{"hidden_size": 128, "hidden_act": "geglu", "norm": "rmsnorm", "rope_fraction": 1.0, "qk_norm": false, "bias": "all", "parallel_block": false, "init": "uniform", "learning_rate": 0.00655, "lr_head": 0.00745, "warmup_steps": 200, "schedule": "wsd", "max_seq_len": 384}
Each number is 50 + 12 x the weight over its row's rms, rounded and kept within 0 to 99. Layers, rows and columns count from 0. The size before them is the row's rms in percent of the matrix's.

# gate: layer 4 MLP gate, 192x128, rms 0.0815, rows 91-108, columns 0-127
# up: layer 4 MLP up, 192x128, rms 0.0784, rows 91-108, columns 0-127
# down: layer 4 MLP down (transposed), 192x128, rms 0.0802, rows 91-108, columns 0-127
gate91 094:40 42 75 45 44 45 49 45 42 51 44 64 53 69 45 72 52 30 54 54 54 48 35 28 60 36 37 49 32 66 49 38 54 55 46 48 40 51 65 50 68 61 36 52 21 45 51 72 66 40 45 39 38 64 40 51 64 72 45 45 60 56 65 57 19 46 44 41 38 62 30 56 45 39 40 42 51 43 41 55 50 52 43 35 65 41 49 85 69 50 40 54 55 44 48 51 35 51 56 25 65 82 46 50 38 60 50 42 38 65 53 56 38 32 47 45 48 41 43 52 60 39 74 50 42 68 33 53
up91 101:26 89 48 35 53 41 72 54 52 23 62 86 46 46 54 36 72 44 37 58 68 56 41 37 39 40 52 53 35 59 45 32 54 53 50 35 40 36 39 38 47 62 37 32 23 46 29 47 54 49 48 33 57 54 57 51 39 58 63 43 64 70 49 65 63 49 57 37 51 41 60 38 58 50 74 26 54 51 62 38 48 49 34 43 43 24 68 59 44 47 46 54 41 41 47 40 57 47 70 48 48 53 52 58 50 45 49 43 50 41 47 40 52 39 55 37 58 50 59 46 23 63 49 52 44 63 36 48
down91 088:67 33 60 62 54 56 52 59 64 64 34 37 39 59 33 55 20 46 59 47 46 53 41 72 68 44 67 63 57 47 59 54 54 38 63 75 73 52 62 64 27 23 59 58 63 61 59 61 43 75 48 58 48 67 51 43 51 42 41 54 52 50 57 41 48 62 52 61 61 51 55 52 47 49 25 50 33 35 40 58 59 43 50 52 35 71 69 44 39 39 37 69 47 30 49 46 42 54 34 59 41 52 52 67 58 43 49 73 48 58 58 50 56 88 35 49 48 41 42 58 55 58 39 67 45 39 53 68
gate92 101:53 50 47 83 44 52 72 55 47 62 37 33 63 22 60 47 38 57 41 49 44 43 47 44 67 53 49 57 38 43 71 39 51 68 58 39 53 53 47 50 60 64 36 60 68 60 56 56 40 42 22 50 64 58 61 42 63 40 63 55 42 42 67 48 39 64 65 34 35 42 32 57 62 52 53 45 34 43 67 59 55 30 53 56 59 69 25 66 40 46 66 56 60 50 68 20 47 48 57 59 56 60 62 59 50 35 74 48 57 43 32 49 43 69 43 41 34 35 44 46 61 39 38 54 50 45 68 31
up92 102:60 38 45 43 44 36 57 52 42 42 48 46 71 36 82 57 40 50 55 56 77 53 55 45 52 27 61 54 64 53 38 62 46 33 68 46 66 76 59 62 64 70 44 64 44 55 39 25 66 46 55 43 26 56 57 48 55 64 63 44 55 39 39 52 63 35 46 32 45 39 54 64 45 56 68 40 24 47 38 50 53 50 55 38 43 36 36 62 41 56 63 58 52 76 37 57 67 59 42 41 55 63 31 36 52 53 34 35 50 55 27 42 32 57 41 50 62 64 28 61 60 61 57 38 44 58 57 58
down92 104:49 52 69 44 38 35 65 50 62 57 49 32 42 33 54 63 37 64 54 68 43 28 45 40 45 72 52 55 72 59 58 52 57 53 58 56 31 40 69 44 47 48 31 43 45 56 47 37 37 43 41 52 42 45 51 45 56 48 53 55 63 51 33 40 34 39 40 38 42 44 50 41 71 47 40 65 39 71 56 55 43 69 42 47 59 60 46 52 71 41 42 43 48 43 46 30 57 63 34 67 60 55 53 37 45 56 66 36 87 52 30 48 42 78 38 64 38 31 62 35 40 67 39 78 59 49 39 34
gate93 097:68 39 58 45 44 57 52 60 53 40 48 42 65 61 39 77 47 23 26 41 66 56 31 52 37 51 77 31 81 50 47 56 55 30 57 66 43 67 50 64 52 52 41 59 51 30 44 24 60 63 25 51 52 38 42 34 32 60 37 61 46 51 42 61 49 58 41 48 57 60 38 64 40 57 33 36 54 43 54 52 37 58 51 57 43 27 38 50 74 39 71 54 53 39 51 51 64 58 53 50 60 42 52 60 62 47 46 68 53 40 42 59 60 65 47 57 71 38 49 50 43 45 51 45 45 25 64 30
up93 099:46 40 30 74 50 55 24 46 38 61 41 43 55 50 56 39 51 69 44 54 54 34 59 62 35 65 60 56 49 39 49 53 47 48 61 63 45 48 67 52 54 49 67 58 54 53 57 54 35 44 29 40 46 42 59 41 55 42 49 42 43 47 25 72 54 76 32 55 42 67 33 63 38 56 30 57 60 62 50 38 53 57 36 33 49 43 42 52 55 60 33 45 59 49 48 43 54 70 44 49 31 47 49 60 59 57 35 33 37 48 32 77 60 40 57 40 19 49 37 66 48 49 67 79 34 24 59 41
down93 099:37 34 35 53 51 41 51 30 60 58 48 67 47 63 44 48 44 39 83 56 37 68 46 65 68 57 32 55 48 47 30 56 41 42 68 46 42 41 46 42 68 69 44 62 55 67 54 59 52 56 58 32 67 47 53 47 53 49 72 46 53 57 41 36 47 68 53 29 42 55 62 60 51 51 57 65 80 51 46 47 65 40 46 62 54 31 28 46 41 39 47 55 52 50 35 48 57 55 58 67 46 38 42 49 49 79 29 53 55 40 52 54 51 60 62 69 35 49 22 68 50 48 39 71 25 44 52 71
gate94 104:31 38 35 51 57 57 59 62 38 37 56 58 53 55 39 68 29 50 44 44 49 34 75 48 59 63 77 41 41 65 54 58 67 61 61 55 30 81 57 63 18 80 58 40 34 48 47 26 49 45 63 32 47 78 48 33 55 44 57 49 64 40 41 47 47 62 56 59 55 53 59 47 62 33 27 34 46 39 49 46 45 49 53 27 41 59 44 52 64 55 66 41 56 54 51 62 37 63 35 47 51 32 36 32 62 58 45 57 53 62 42 55 63 49 56 63 59 68 60 54 52 41 47 45 59 45 54 46
up94 113:53 61 40 37 53 32 42 57 38 45 51 73 63 57 42 26 57 57 49 54 47 55 74 39 44 34 50 63 62 50 38 60 22 46 43 75 46 57 75 55 41 42 42 49 58 40 78 47 50 59 41 41 48 51 56 49 55 51 47 47 53 07 59 37 61 40 48 51 48 40 55 47 83 60 49 52 48 37 59 57 46 63 35 54 49 76 46 40 48 50 40 51 40 46 74 37 38 62 32 65 58 58 53 48 53 53 35 46 30 56 53 43 53 65 35 38 38 57 56 50 57 49 21 53 55 71 52 27
down94 116:65 47 59 73 57 41 49 50 20 52 56 64 46 45 64 45 42 49 57 55 42 37 63 60 77 43 64 46 55 27 42 30 39 45 48 40 47 53 67 40 52 49 59 50 61 35 47 40 41 49 47 57 42 75 44 55 46 32 43 44 39 32 46 27 69 41 43 52 56 49 48 42 69 46 68 59 56 52 51 37 48 57 41 45 54 56 45 40 77 26 80 47 44 26 45 45 63 54 45 39 38 41 39 40 37 59 44 52 62 35 54 53 67 92 49 47 56 62 68 48 66 47 57 28 56 57 43 41
gate95 101:73 39 63 69 48 58 54 26 39 50 52 45 48 32 64 59 41 50 45 49 60 28 34 44 53 54 55 47 39 43 63 66 62 42 50 57 34 71 56 30 65 76 67 31 59 61 67 41 35 50 50 45 36 59 71 41 53 71 51 52 59 52 51 64 55 87 61 47 42 68 37 69 37 56 44 65 45 49 35 58 56 36 55 62 70 61 50 38 48 33 63 48 46 55 79 69 62 42 35 39 61 60 54 50 55 59 53 56 63 45 43 33 58 68 45 55 44 54 39 61 62 40 31 46 45 51 53 52
up95 101:25 72 49 53 49 52 61 55 65 30 46 61 41 44 39 52 48 35 37 39 40 28 60 70 47 46 57 61 37 66 60 52 48 46 64 35 48 58 82 52 43 39 46 32 55 36 41 56 69 40 25 53 67 52 46 53 35 51 45 37 41 51 33 51 31 57 59 49 23 46 30 46 53 51 38 37 62 31 51 57 69 63 40 40 57 59 49 34 55 65 27 44 43 34 64 68 46 54 45 51 35 47 53 47 31 37 39 45 44 63 56 67 51 59 60 60 50 50 49 64 62 56 61 51 14 39 64 42
down95 100:44 48 54 52 56 51 29 54 61 47 43 52 54 34 49 52 62 26 27 59 70 47 66 57 30 57 36 46 58 37 49 52 48 30 42 33 48 53 66 69 59 59 50 56 53 52 53 73 45 34 45 54 39 53 52 49 52 72 35 58 39 51 40 53 51 18 51 73 36 26 54 30 57 55 62 55 49 57 54 53 24 46 65 46 56 33 46 53 52 47 27 39 48 54 71 62 54 53 54 56 34 63 46 29 54 53 67 41 57 48 31 59 75 32 70 48 35 41 70 43 42 57 58 24 34 54 65 55
gate96 103:58 44 51 52 51 37 42 57 56 45 67 64 27 31 53 46 56 62 34 48 55 49 68 51 59 41 32 53 46 38 38 35 71 68 49 38 71 48 31 54 60 37 43 41 49 73 75 39 43 32 47 54 50 58 61 40 73 35 32 38 54 42 59 51 38 60 55 32 55 36 45 52 36 41 58 74 52 58 50 62 31 42 54 34 55 51 44 51 34 43 59 65 43 38 83 67 68 45 47 34 61 49 47 64 38 41 61 62 35 58 33 47 51 47 45 49 30 58 42 29 46 67 43 45 72 45 59 70
up96 101:40 55 35 43 63 44 30 44 42 65 48 43 46 49 50 58 52 45 73 76 34 35 54 40 60 57 44 47 54 60 44 48 60 39 89 58 30 49 72 52 38 31 33 51 41 37 57 47 46 60 65 41 47 31 62 71 48 32 49 65 56 40 53 47 37 32 62 43 79 43 49 49 49 43 57 35 62 34 62 43 59 67 52 47 40 35 62 28 48 48 41 37 57 53 48 75 62 51 62 35 45 57 44 44 55 69 55 53 72 48 56 33 50 58 57 41 57 61 44 48 53 41 57 75 36 63 33 68
down96 103:38 52 54 50 39 56 44 39 32 54 40 49 49 60 27 38 32 59 78 55 47 43 53 44 37 50 42 58 50 28 46 30 51 44 62 48 36 55 65 34 34 25 51 52 48 30 47 51 71 51 69 61 40 63 61 56 52 52 47 53 52 33 56 39 23 71 40 39 45 57 45 50 67 48 28 61 28 54 62 54 34 48 70 69 48 55 72 67 45 45 52 73 66 43 63 36 43 53 35 41 49 53 56 61 72 40 54 47 64 70 46 47 51 42 43 47 59 44 33 29 40 78 51 52 64 31 43 51
gate97 087:55 60 51 25 64 38 48 66 72 59 68 44 48 50 66 46 37 55 48 14 57 37 40 48 63 37 41 47 35 52 49 68 43 50 38 44 52 49 51 35 46 21 45 49 28 56 53 39 25 51 64 32 55 56 37 60 25 53 74 58 41 56 53 72 58 46 33 39 44 61 54 50 65 42 49 41 58 43 57 45 47 48 50 69 41 53 64 44 52 31 37 52 66 35 53 63 37 69 59 66 66 44 43 68 57 72 37 36 34 55 57 38 49 41 38 57 65 49 46 52 64 38 46 35 64 36 64 58
up97 099:43 56 86 55 50 65 57 38 56 49 54 48 40 57 53 55 59 59 66 63 41 43 42 45 42 68 47 61 63 47 66 53 49 37 50 55 29 38 18 49 39 84 31 59 50 62 50 54 48 55 58 35 58 53 47 37 41 70 51 62 35 60 66 54 41 53 55 58 50 43 45 67 39 71 32 61 77 49 49 39 51 61 54 32 41 33 82 41 66 57 37 48 35 35 42 48 40 65 30 53 39 39 48 52 36 34 52 53 36 39 31 47 54 55 53 39 32 52 54 54 50 34 51 33 43 40 67 50
down97 092:54 53 21 44 57 24 34 63 40 46 44 49 33 49 47 38 36 63 68 26 49 32 39 40 47 37 37 61 50 74 30 41 55 75 35 39 57 53 69 45 28 44 58 29 61 53 65 63 42 53 35 44 56 29 72 37 56 45 40 41 59 26 47 39 62 60 60 48 69 54 57 68 51 40 77 42 44 54 50 50 45 35 53 49 55 53 38 45 38 41 54 59 60 59 23 47 58 39 68 54 43 66 62 55 71 61 47 56 52 69 40 39 62 61 51 56 40 35 51 43 48 58 42 50 43 47 38 56
gate98 110:63 53 58 66 51 56 53 55 61 71 41 61 41 52 43 43 44 45 43 57 55 55 65 56 83 39 52 50 53 41 44 43 44 49 39 40 53 58 40 53 70 59 34 73 46 46 53 68 45 51 56 42 48 36 43 46 53 30 58 50 46 59 31 61 34 58 56 42 53 44 49 34 43 59 24 42 15 49 33 45 54 51 70 44 38 55 47 27 26 54 46 54 54 23 24 39 58 46 49 62 36 59 68 59 24 35 53 37 55 71 61 55 73 49 53 41 46 61 41 69 69 52 52 54 58 39 67 69
up98 107:60 48 47 56 55 41 53 47 57 54 62 70 48 48 57 50 55 57 52 67 57 50 54 37 44 50 44 64 47 65 59 60 43 57 38 55 48 50 41 75 35 68 38 32 42 53 59 34 47 49 46 64 40 48 56 65 49 50 81 32 54 39 41 44 51 50 47 47 46 55 31 51 37 67 63 35 41 91 37 42 60 44 46 52 61 43 50 38 63 40 56 67 55 62 51 50 58 53 50 20 30 34 42 41 54 57 54 45 61 45 91 56 37 66 45 47 38 54 53 54 23 56 40 76 65 55 71 30
down98 098:40 31 40 45 36 41 39 32 41 22 23 37 47 48 63 65 51 56 42 53 30 48 53 47 57 77 44 45 60 72 24 71 50 55 58 51 57 59 69 50 51 53 80 54 57 47 53 63 46 43 39 51 37 44 45 58 57 64 37 72 64 53 56 38 54 42 62 49 54 43 33 51 63 70 70 48 54 39 76 58 53 58 56 42 59 59 83 50 57 36 51 41 40 32 51 70 37 37 49 43 58 32 48 61 72 53 43 38 64 49 33 52 48 35 35 44 49 55 68 41 56 63 49 51 54 46 50 39
gate99 106:48 62 61 32 55 51 50 32 57 66 37 48 42 51 57 28 50 68 56 42 69 48 61 69 53 33 52 45 61 48 46 60 56 34 53 38 20 44 35 32 46 40 39 43 36 51 44 55 40 49 37 65 30 51 42 42 62 62 52 59 58 43 27 51 56 56 40 39 40 42 46 42 51 46 50 46 16 41 55 33 49 58 56 53 34 60 66 48 21 53 58 49 49 66 59 57 46 59 47 60 44 71 58 66 35 42 30 75 51 74 63 51 41 64 44 21 51 52 57 53 48 41 68 81 60 36 51 58
up99 099:63 39 67 59 49 35 54 28 66 56 41 54 37 44 62 68 46 48 49 54 65 46 32 55 45 42 63 59 46 36 38 57 56 53 64 34 61 39 68 45 54 63 38 42 52 53 62 64 68 46 39 62 60 77 61 26 72 59 48 55 50 42 30 45 55 37 30 43 61 63 56 35 63 51 50 72 56 54 42 49 55 36 53 28 72 53 22 59 40 48 64 74 76 48 53 46 48 58 45 45 41 52 42 44 48 78 57 54 43 58 54 32 47 37 59 46 66 31 71 50 42 42 75 44 40 49 43 60
down99 098:48 57 65 54 41 56 36 41 63 68 50 61 52 60 56 27 56 31 73 45 61 49 42 43 44 35 47 38 47 27 62 49 38 45 48 33 55 56 22 51 53 56 56 64 42 39 30 44 69 31 66 43 52 56 39 58 36 48 28 68 65 55 62 47 52 55 32 68 40 58 45 35 35 58 61 27 49 48 43 51 63 53 54 54 55 50 47 56 47 73 42 28 48 47 53 41 54 55 61 51 50 54 44 42 62 49 35 59 41 48 69 30 73 57 56 20 28 48 39 60 58 34 59 70 50 62 73 71
gate100 102:33 44 38 40 53 42 65 45 54 28 62 57 44 47 57 43 44 22 32 52 45 64 56 20 65 57 61 53 29 59 50 52 48 56 43 48 50 33 30 41 62 62 47 36 47 36 41 42 74 40 44 43 53 60 35 61 52 43 60 37 51 52 61 49 55 70 61 54 45 50 38 35 58 48 55 28 40 45 57 49 32 40 55 29 53 20 67 39 43 73 37 61 42 56 43 41 44 63 50 65 48 22 51 47 50 38 29 45 36 32 53 37 42 53 79 32 62 32 48 43 56 55 53 64 64 38 62 38
up100 099:48 37 56 43 39 46 52 56 39 58 45 57 64 50 61 52 37 58 42 62 51 52 42 63 48 58 35 53 43 35 55 57 43 47 49 59 58 62 60 51 77 47 34 53 67 65 48 53 74 48 15 55 50 54 32 58 45 35 42 51 71 55 43 48 35 47 54 49 35 51 21 68 57 43 41 32 39 15 68 54 43 41 62 50 57 42 50 41 35 48 51 55 31 56 41 61 41 51 42 55 56 37 61 38 69 35 58 31 47 30 50 44 55 30 35 62 58 58 66 63 35 57 22 58 42 45 48 16
down100 097:50 35 30 44 49 47 64 58 50 34 49 67 56 55 29 50 55 62 50 37 59 52 50 54 68 52 56 53 49 41 62 29 32 57 47 55 42 58 51 51 60 59 39 32 69 48 34 43 48 41 62 61 57 44 48 42 28 62 62 51 44 45 21 49 73 40 44 60 48 70 26 50 83 63 50 26 37 59 48 38 51 49 53 36 61 38 65 52 50 56 56 54 30 55 51 44 51 49 45 62 38 36 72 37 24 21 58 36 55 38 39 43 41 51 69 48 49 44 54 41 53 36 47 56 77 44 22 49
gate101 103:60 68 44 46 47 44 29 50 27 51 51 46 48 37 50 45 34 68 39 53 46 52 39 49 52 29 28 40 50 57 44 65 61 48 49 63 57 66 29 48 51 40 63 44 42 46 43 54 50 47 33 45 59 54 37 45 44 38 45 36 27 41 34 61 45 45 55 55 56 52 65 61 41 59 56 59 31 60 35 27 53 42 66 55 51 39 49 72 43 60 38 59 48 54 58 45 52 28 64 22 56 59 45 50 41 43 42 31 37 48 36 37 74 68 37 51 30 48 57 44 53 24 41 37 52 54 35 97
up101 098:60 55 37 45 60 47 40 22 54 56 68 43 78 31 66 50 55 57 47 76 53 29 48 46 45 64 46 54 59 45 65 58 74 69 58 58 62 35 49 57 61 63 34 56 47 70 57 32 34 56 46 38 45 56 57 53 34 60 53 44 61 66 57 51 60 54 49 56 48 60 59 48 73 50 75 50 43 60 55 64 44 62 22 54 52 50 51 64 45 45 40 59 56 54 66 56 38 65 28 60 42 45 46 57 45 36 61 47 56 36 31 72 60 44 17 65 48 48 71 53 40 59 55 51 50 53 23 40
down101 100:45 44 36 57 57 64 48 41 68 38 69 51 35 35 59 54 57 40 65 50 53 52 45 60 41 53 50 20 65 49 72 25 51 36 71 38 39 47 49 45 49 43 55 45 38 71 68 49 31 79 61 47 54 45 37 43 56 44 48 51 84 60 42 66 63 65 58 49 65 44 33 54 37 58 62 63 34 53 58 51 43 57 54 60 32 23 49 50 34 48 31 29 61 40 62 55 36 54 41 50 43 56 56 43 47 66 66 53 57 26 52 62 73 58 48 66 57 61 35 47 66 48 49 37 51 66 47 56
gate102 109:62 47 43 25 52 58 84 37 50 60 58 56 39 52 33 44 46 39 35 68 71 59 58 49 51 45 49 45 38 26 55 63 66 39 30 45 59 75 39 41 58 31 64 59 42 40 32 62 36 55 54 50 48 51 55 40 29 36 54 39 46 68 58 61 52 60 74 60 28 38 33 49 34 52 42 31 63 68 56 44 59 50 36 69 41 54 55 73 49 55 44 61 62 33 51 60 49 57 49 74 39 52 55 44 49 60 45 50 42 78 33 56 55 28 29 55 53 64 56 44 58 59 52 53 47 57 48 61
up102 102:43 46 55 42 49 53 56 63 48 44 42 44 61 46 58 25 40 42 73 61 34 49 44 65 54 51 44 71 65 31 34 43 47 48 45 20 36 29 45 61 40 55 48 52 62 57 54 68 35 58 20 55 54 62 49 49 62 70 42 47 65 52 41 57 47 53 40 66 50 51 73 68 50 58 63 58 37 59 52 60 47 59 36 51 43 52 51 72 27 41 32 69 72 55 57 60 46 49 32 64 46 44 68 63 65 55 59 22 67 72 44 74 40 56 61 51 49 42 45 34 41 56 73 56 56 55 47 50
down102 104:46 40 54 36 44 73 43 66 52 45 63 39 63 58 11 52 35 50 36 48 46 58 50 53 61 30 66 51 58 31 48 74 61 37 44 55 49 71 43 46 48 68 50 44 46 37 30 33 45 26 39 52 42 69 54 53 55 47 65 38 66 54 34 55 44 61 74 63 52 30 49 38 61 59 38 40 49 39 71 56 79 69 41 62 57 49 67 54 60 53 42 35 64 48 51 38 42 59 54 44 62 41 53 25 46 53 64 45 45 51 53 46 39 29 47 60 60 48 46 41 26 57 56 39 61 43 45 71
gate103 089:28 47 56 59 53 39 49 34 45 69 44 46 45 30 44 57 66 43 51 41 53 54 36 21 54 71 78 47 54 45 44 60 51 70 49 43 66 45 42 48 42 60 42 34 63 47 59 77 44 63 36 66 50 48 45 66 45 34 43 60 33 40 52 53 42 48 61 43 42 34 54 50 43 47 43 56 54 64 44 56 33 50 26 67 48 39 68 53 46 53 26 60 15 55 21 57 53 57 54 49 67 45 47 45 56 27 34 41 62 36 27 45 53 42 41 54 53 33 41 61 47 61 48 45 58 64 41 77
up103 098:49 41 63 41 25 51 58 47 47 21 44 33 52 61 52 64 45 55 58 48 37 33 54 52 55 56 45 33 31 50 57 64 58 81 43 49 64 49 42 38 50 62 49 85 45 64 63 58 57 32 46 57 57 49 86 49 44 46 51 31 46 55 56 41 87 63 41 48 34 33 29 39 60 40 59 56 59 42 47 53 54 58 50 41 54 48 63 50 68 47 34 35 34 64 57 41 46 46 58 62 40 48 42 63 52 30 32 44 53 50 71 49 59 33 31 35 58 38 63 52 54 45 41 52 46 65 62 53
down103 100:29 47 60 43 32 57 29 28 67 58 43 43 59 51 61 55 50 63 53 61 65 22 44 60 41 70 67 29 31 41 61 47 64 47 23 41 55 54 38 78 36 53 56 42 43 62 61 51 38 34 22 28 43 41 70 43 71 52 60 60 33 51 50 58 42 46 50 54 38 60 59 54 62 42 45 42 46 32 59 53 66 60 37 48 57 38 61 41 59 66 55 63 56 43 49 58 33 57 36 42 48 46 45 25 50 58 39 58 59 43 54 58 37 54 22 61 47 51 54 50 33 25 42 56 36 43 48 45
gate104 090:53 44 63 74 58 56 80 40 46 56 37 50 60 52 58 44 48 63 50 50 41 62 56 43 51 54 37 52 47 60 51 56 67 55 61 34 31 55 46 67 41 42 66 27 48 45 49 56 89 46 33 58 50 45 62 53 70 51 44 65 36 53 54 48 40 51 43 54 66 32 77 58 35 42 44 42 58 32 59 41 52 53 60 60 68 31 64 65 50 56 67 54 56 63 59 70 51 51 25 69 45 55 63 57 65 50 45 41 74 48 38 25 47 48 45 50 47 38 74 52 63 37 34 29 42 65 47 59
up104 094:15 44 79 75 54 33 53 54 47 42 37 36 60 19 51 61 54 67 46 30 33 53 36 42 56 35 59 74 55 53 51 43 51 55 60 38 63 32 40 53 68 74 35 41 56 54 64 52 39 59 40 32 42 58 50 47 58 45 42 38 47 49 52 39 51 60 46 57 56 44 42 32 54 35 48 64 53 38 50 44 50 59 35 43 40 27 70 41 65 61 46 57 35 43 48 59 56 42 47 53 69 61 54 61 36 50 36 47 66 69 50 35 50 58 49 53 72 73 28 62 62 43 38 35 53 37 51 62
down104 098:66 58 44 42 49 35 48 38 63 40 56 45 64 57 31 62 50 50 50 71 65 68 50 54 55 58 43 50 37 47 43 58 55 73 63 48 46 54 42 60 38 59 32 50 52 51 45 33 59 54 53 36 62 47 45 59 45 40 46 61 69 47 54 63 33 50 71 60 48 55 62 55 80 37 57 44 56 23 56 41 79 37 59 37 57 20 37 53 35 52 80 68 48 65 32 54 56 54 58 40 68 45 46 28 61 45 41 31 49 57 59 61 72 49 44 54 56 22 65 41 24 55 54 56 59 45 55 58
gate105 097:39 37 65 30 48 57 49 62 35 32 63 39 47 56 47 56 56 39 55 44 69 32 52 47 44 78 55 60 41 61 58 54 45 53 70 56 61 38 48 68 39 62 45 48 40 65 52 60 69 34 62 63 44 43 39 54 47 59 37 43 44 42 42 75 51 43 61 65 45 45 38 52 61 59 55 23 52 80 67 51 58 49 45 60 29 58 32 47 64 53 58 76 42 46 57 68 44 52 90 53 48 37 66 49 43 45 52 58 32 41 46 47 53 66 63 39 68 61 72 52 41 38 59 61 56 31 51 40
up105 098:45 63 72 61 37 39 41 56 51 39 27 50 40 50 49 54 55 47 63 26 29 50 58 59 45 47 16 48 36 41 61 32 46 47 61 57 53 44 72 36 48 66 55 52 60 70 57 41 41 49 46 45 52 57 45 61 46 48 56 58 71 62 35 42 50 58 37 48 49 45 35 57 64 50 60 34 53 45 37 54 50 67 57 59 37 62 35 38 65 29 49 61 28 38 55 31 50 52 67 65 57 57 77 49 59 66 61 56 40 44 47 50 22 37 83 45 36 68 50 56 34 43 44 50 51 59 24 47
down105 101:49 40 83 61 30 59 53 46 44 59 75 66 39 47 36 65 42 57 49 41 54 50 48 43 54 40 58 50 45 40 63 51 62 46 40 58 38 42 52 38 35 58 57 73 52 23 67 36 37 50 46 57 42 62 65 34 45 55 63 56 56 59 48 28 51 39 58 41 51 64 53 70 49 45 49 51 46 53 50 57 37 29 67 30 70 48 54 54 46 34 70 36 45 59 54 32 62 36 79 60 32 49 44 47 60 44 48 60 66 39 31 44 48 42 61 56 36 36 44 51 79 54 51 63 58 72 21 63
gate106 095:57 30 55 57 54 40 51 18 39 66 56 48 54 49 44 54 39 50 63 55 48 48 21 55 44 51 26 55 45 41 32 50 69 39 45 46 62 29 55 49 28 56 70 48 48 48 47 61 36 30 51 49 41 50 46 50 49 34 38 52 57 48 40 41 66 38 57 72 36 54 47 39 54 22 65 65 49 45 44 55 38 62 31 55 52 27 73 34 38 40 48 38 55 43 63 54 48 70 33 73 34 37 48 59 51 41 45 43 40 50 51 37 51 41 34 47 62 80 55 24 40 58 73 38 58 50 50 64
up106 093:67 43 51 48 30 30 52 38 57 55 58 47 56 87 67 54 57 30 65 54 43 45 32 39 66 63 37 69 47 44 39 53 55 42 48 67 53 34 50 35 40 70 50 44 36 61 64 72 55 48 50 45 46 50 41 44 62 49 42 51 41 38 50 33 29 58 51 63 60 35 46 60 21 54 36 70 37 53 41 32 58 63 49 57 25 85 38 58 46 51 55 47 65 64 63 37 61 55 60 46 62 31 64 36 31 54 39 47 32 57 53 46 42 58 60 56 45 61 57 63 48 60 46 66 48 65 41 44
down106 096:53 29 52 32 67 55 64 36 47 50 51 46 67 57 75 43 41 52 59 45 54 56 80 70 55 59 59 49 47 40 51 73 56 63 34 63 63 50 74 56 43 45 31 51 25 59 45 48 66 53 62 32 37 63 38 52 56 55 39 62 70 62 40 40 49 58 33 52 38 49 45 25 46 46 77 58 48 54 58 50 42 55 28 63 37 44 66 49 48 50 39 55 59 40 56 36 25 65 30 66 55 56 60 60 42 55 38 70 40 45 29 46 63 52 57 40 25 42 39 48 49 55 55 56 61 72 47 44
gate107 104:40 34 25 51 54 37 49 57 69 69 66 54 44 48 60 52 57 24 44 56 22 58 42 56 41 36 56 49 48 46 37 38 71 43 56 48 59 44 48 59 43 40 61 53 44 39 48 39 33 46 72 47 46 36 64 35 40 74 53 45 40 52 57 55 61 25 60 66 40 51 59 66 62 57 71 59 58 59 50 42 44 84 53 60 61 60 42 62 61 47 43 61 46 52 58 57 34 47 34 32 61 46 55 52 57 54 50 49 70 34 53 54 52 26 56 50 63 59 54 62 83 45 72 79 54 57 44 57
up107 106:53 31 46 67 47 43 44 44 27 60 62 48 51 64 34 61 18 34 47 69 61 76 33 35 51 48 54 61 54 39 48 37 62 66 49 60 42 53 30 46 32 27 45 40 47 58 64 53 44 68 48 36 60 63 65 43 21 55 59 44 64 56 52 60 59 40 71 36 54 51 56 49 73 41 63 40 45 63 72 42 54 53 70 54 57 58 54 41 46 55 50 56 50 42 48 44 35 67 66 35 55 58 44 24 40 64 40 44 64 35 55 38 53 35 59 40 55 52 42 60 64 41 38 46 63 61 25 49
down107 106:71 54 42 43 54 42 66 42 28 60 57 43 79 42 38 47 55 30 45 32 54 51 66 28 68 51 56 43 26 38 48 62 35 49 53 65 56 43 22 62 53 46 40 39 35 56 64 58 36 50 56 51 49 48 51 45 39 15 24 40 46 54 39 59 37 26 61 52 49 61 55 46 57 63 49 37 46 68 51 40 56 59 49 64 80 48 59 40 63 75 42 70 37 54 63 55 39 42 61 33 52 53 54 45 63 45 37 45 63 52 64 44 59 44 59 40 53 41 50 55 46 50 57 46 33 60 69 69
gate108 100:36 35 62 44 39 45 40 50 67 61 46 46 66 50 56 39 70 52 41 42 61 42 55 40 57 32 41 34 48 42 80 58 46 55 60 56 57 62 58 59 30 42 51 57 42 52 54 41 53 39 33 48 44 51 53 60 49 71 53 39 49 28 62 47 57 36 67 68 32 46 50 71 42 55 55 53 64 74 49 53 56 68 25 47 69 34 53 46 54 47 59 69 50 30 37 58 28 61 43 53 39 16 46 61 55 69 46 62 51 25 59 59 54 55 37 67 42 58 56 30 68 30 67 40 52 52 32 52
up108 095:32 58 49 58 43 72 63 42 45 48 51 78 62 41 45 53 56 62 57 46 56 52 38 48 58 43 50 44 58 40 47 60 50 77 72 59 59 81 39 39 64 47 53 48 54 64 43 37 45 63 76 52 61 61 41 63 46 35 30 47 65 60 78 40 36 51 39 48 34 52 45 32 48 68 51 69 46 72 66 37 40 59 34 43 44 52 57 52 50 22 43 67 39 63 43 60 47 43 62 36 61 44 22 28 46 60 40 51 68 57 48 37 70 50 62 40 66 50 57 66 40 42 50 62 46 45 53 53
down108 103:47 50 60 63 49 71 42 22 61 31 54 32 50 49 29 57 56 63 64 54 65 75 41 72 65 36 49 52 46 36 27 48 47 61 51 57 50 32 49 46 53 46 53 46 37 54 58 54 37 55 52 51 56 60 52 41 30 36 37 61 50 49 62 49 39 54 45 13 50 65 49 65 68 39 55 32 45 45 54 46 23 23 53 42 48 49 67 22 44 45 38 54 32 45 50 42 41 45 39 55 55 32 28 31 59 56 43 46 55 40 42 42 40 47 54 47 56 43 45 73 56 49 46 70 35 27 69 47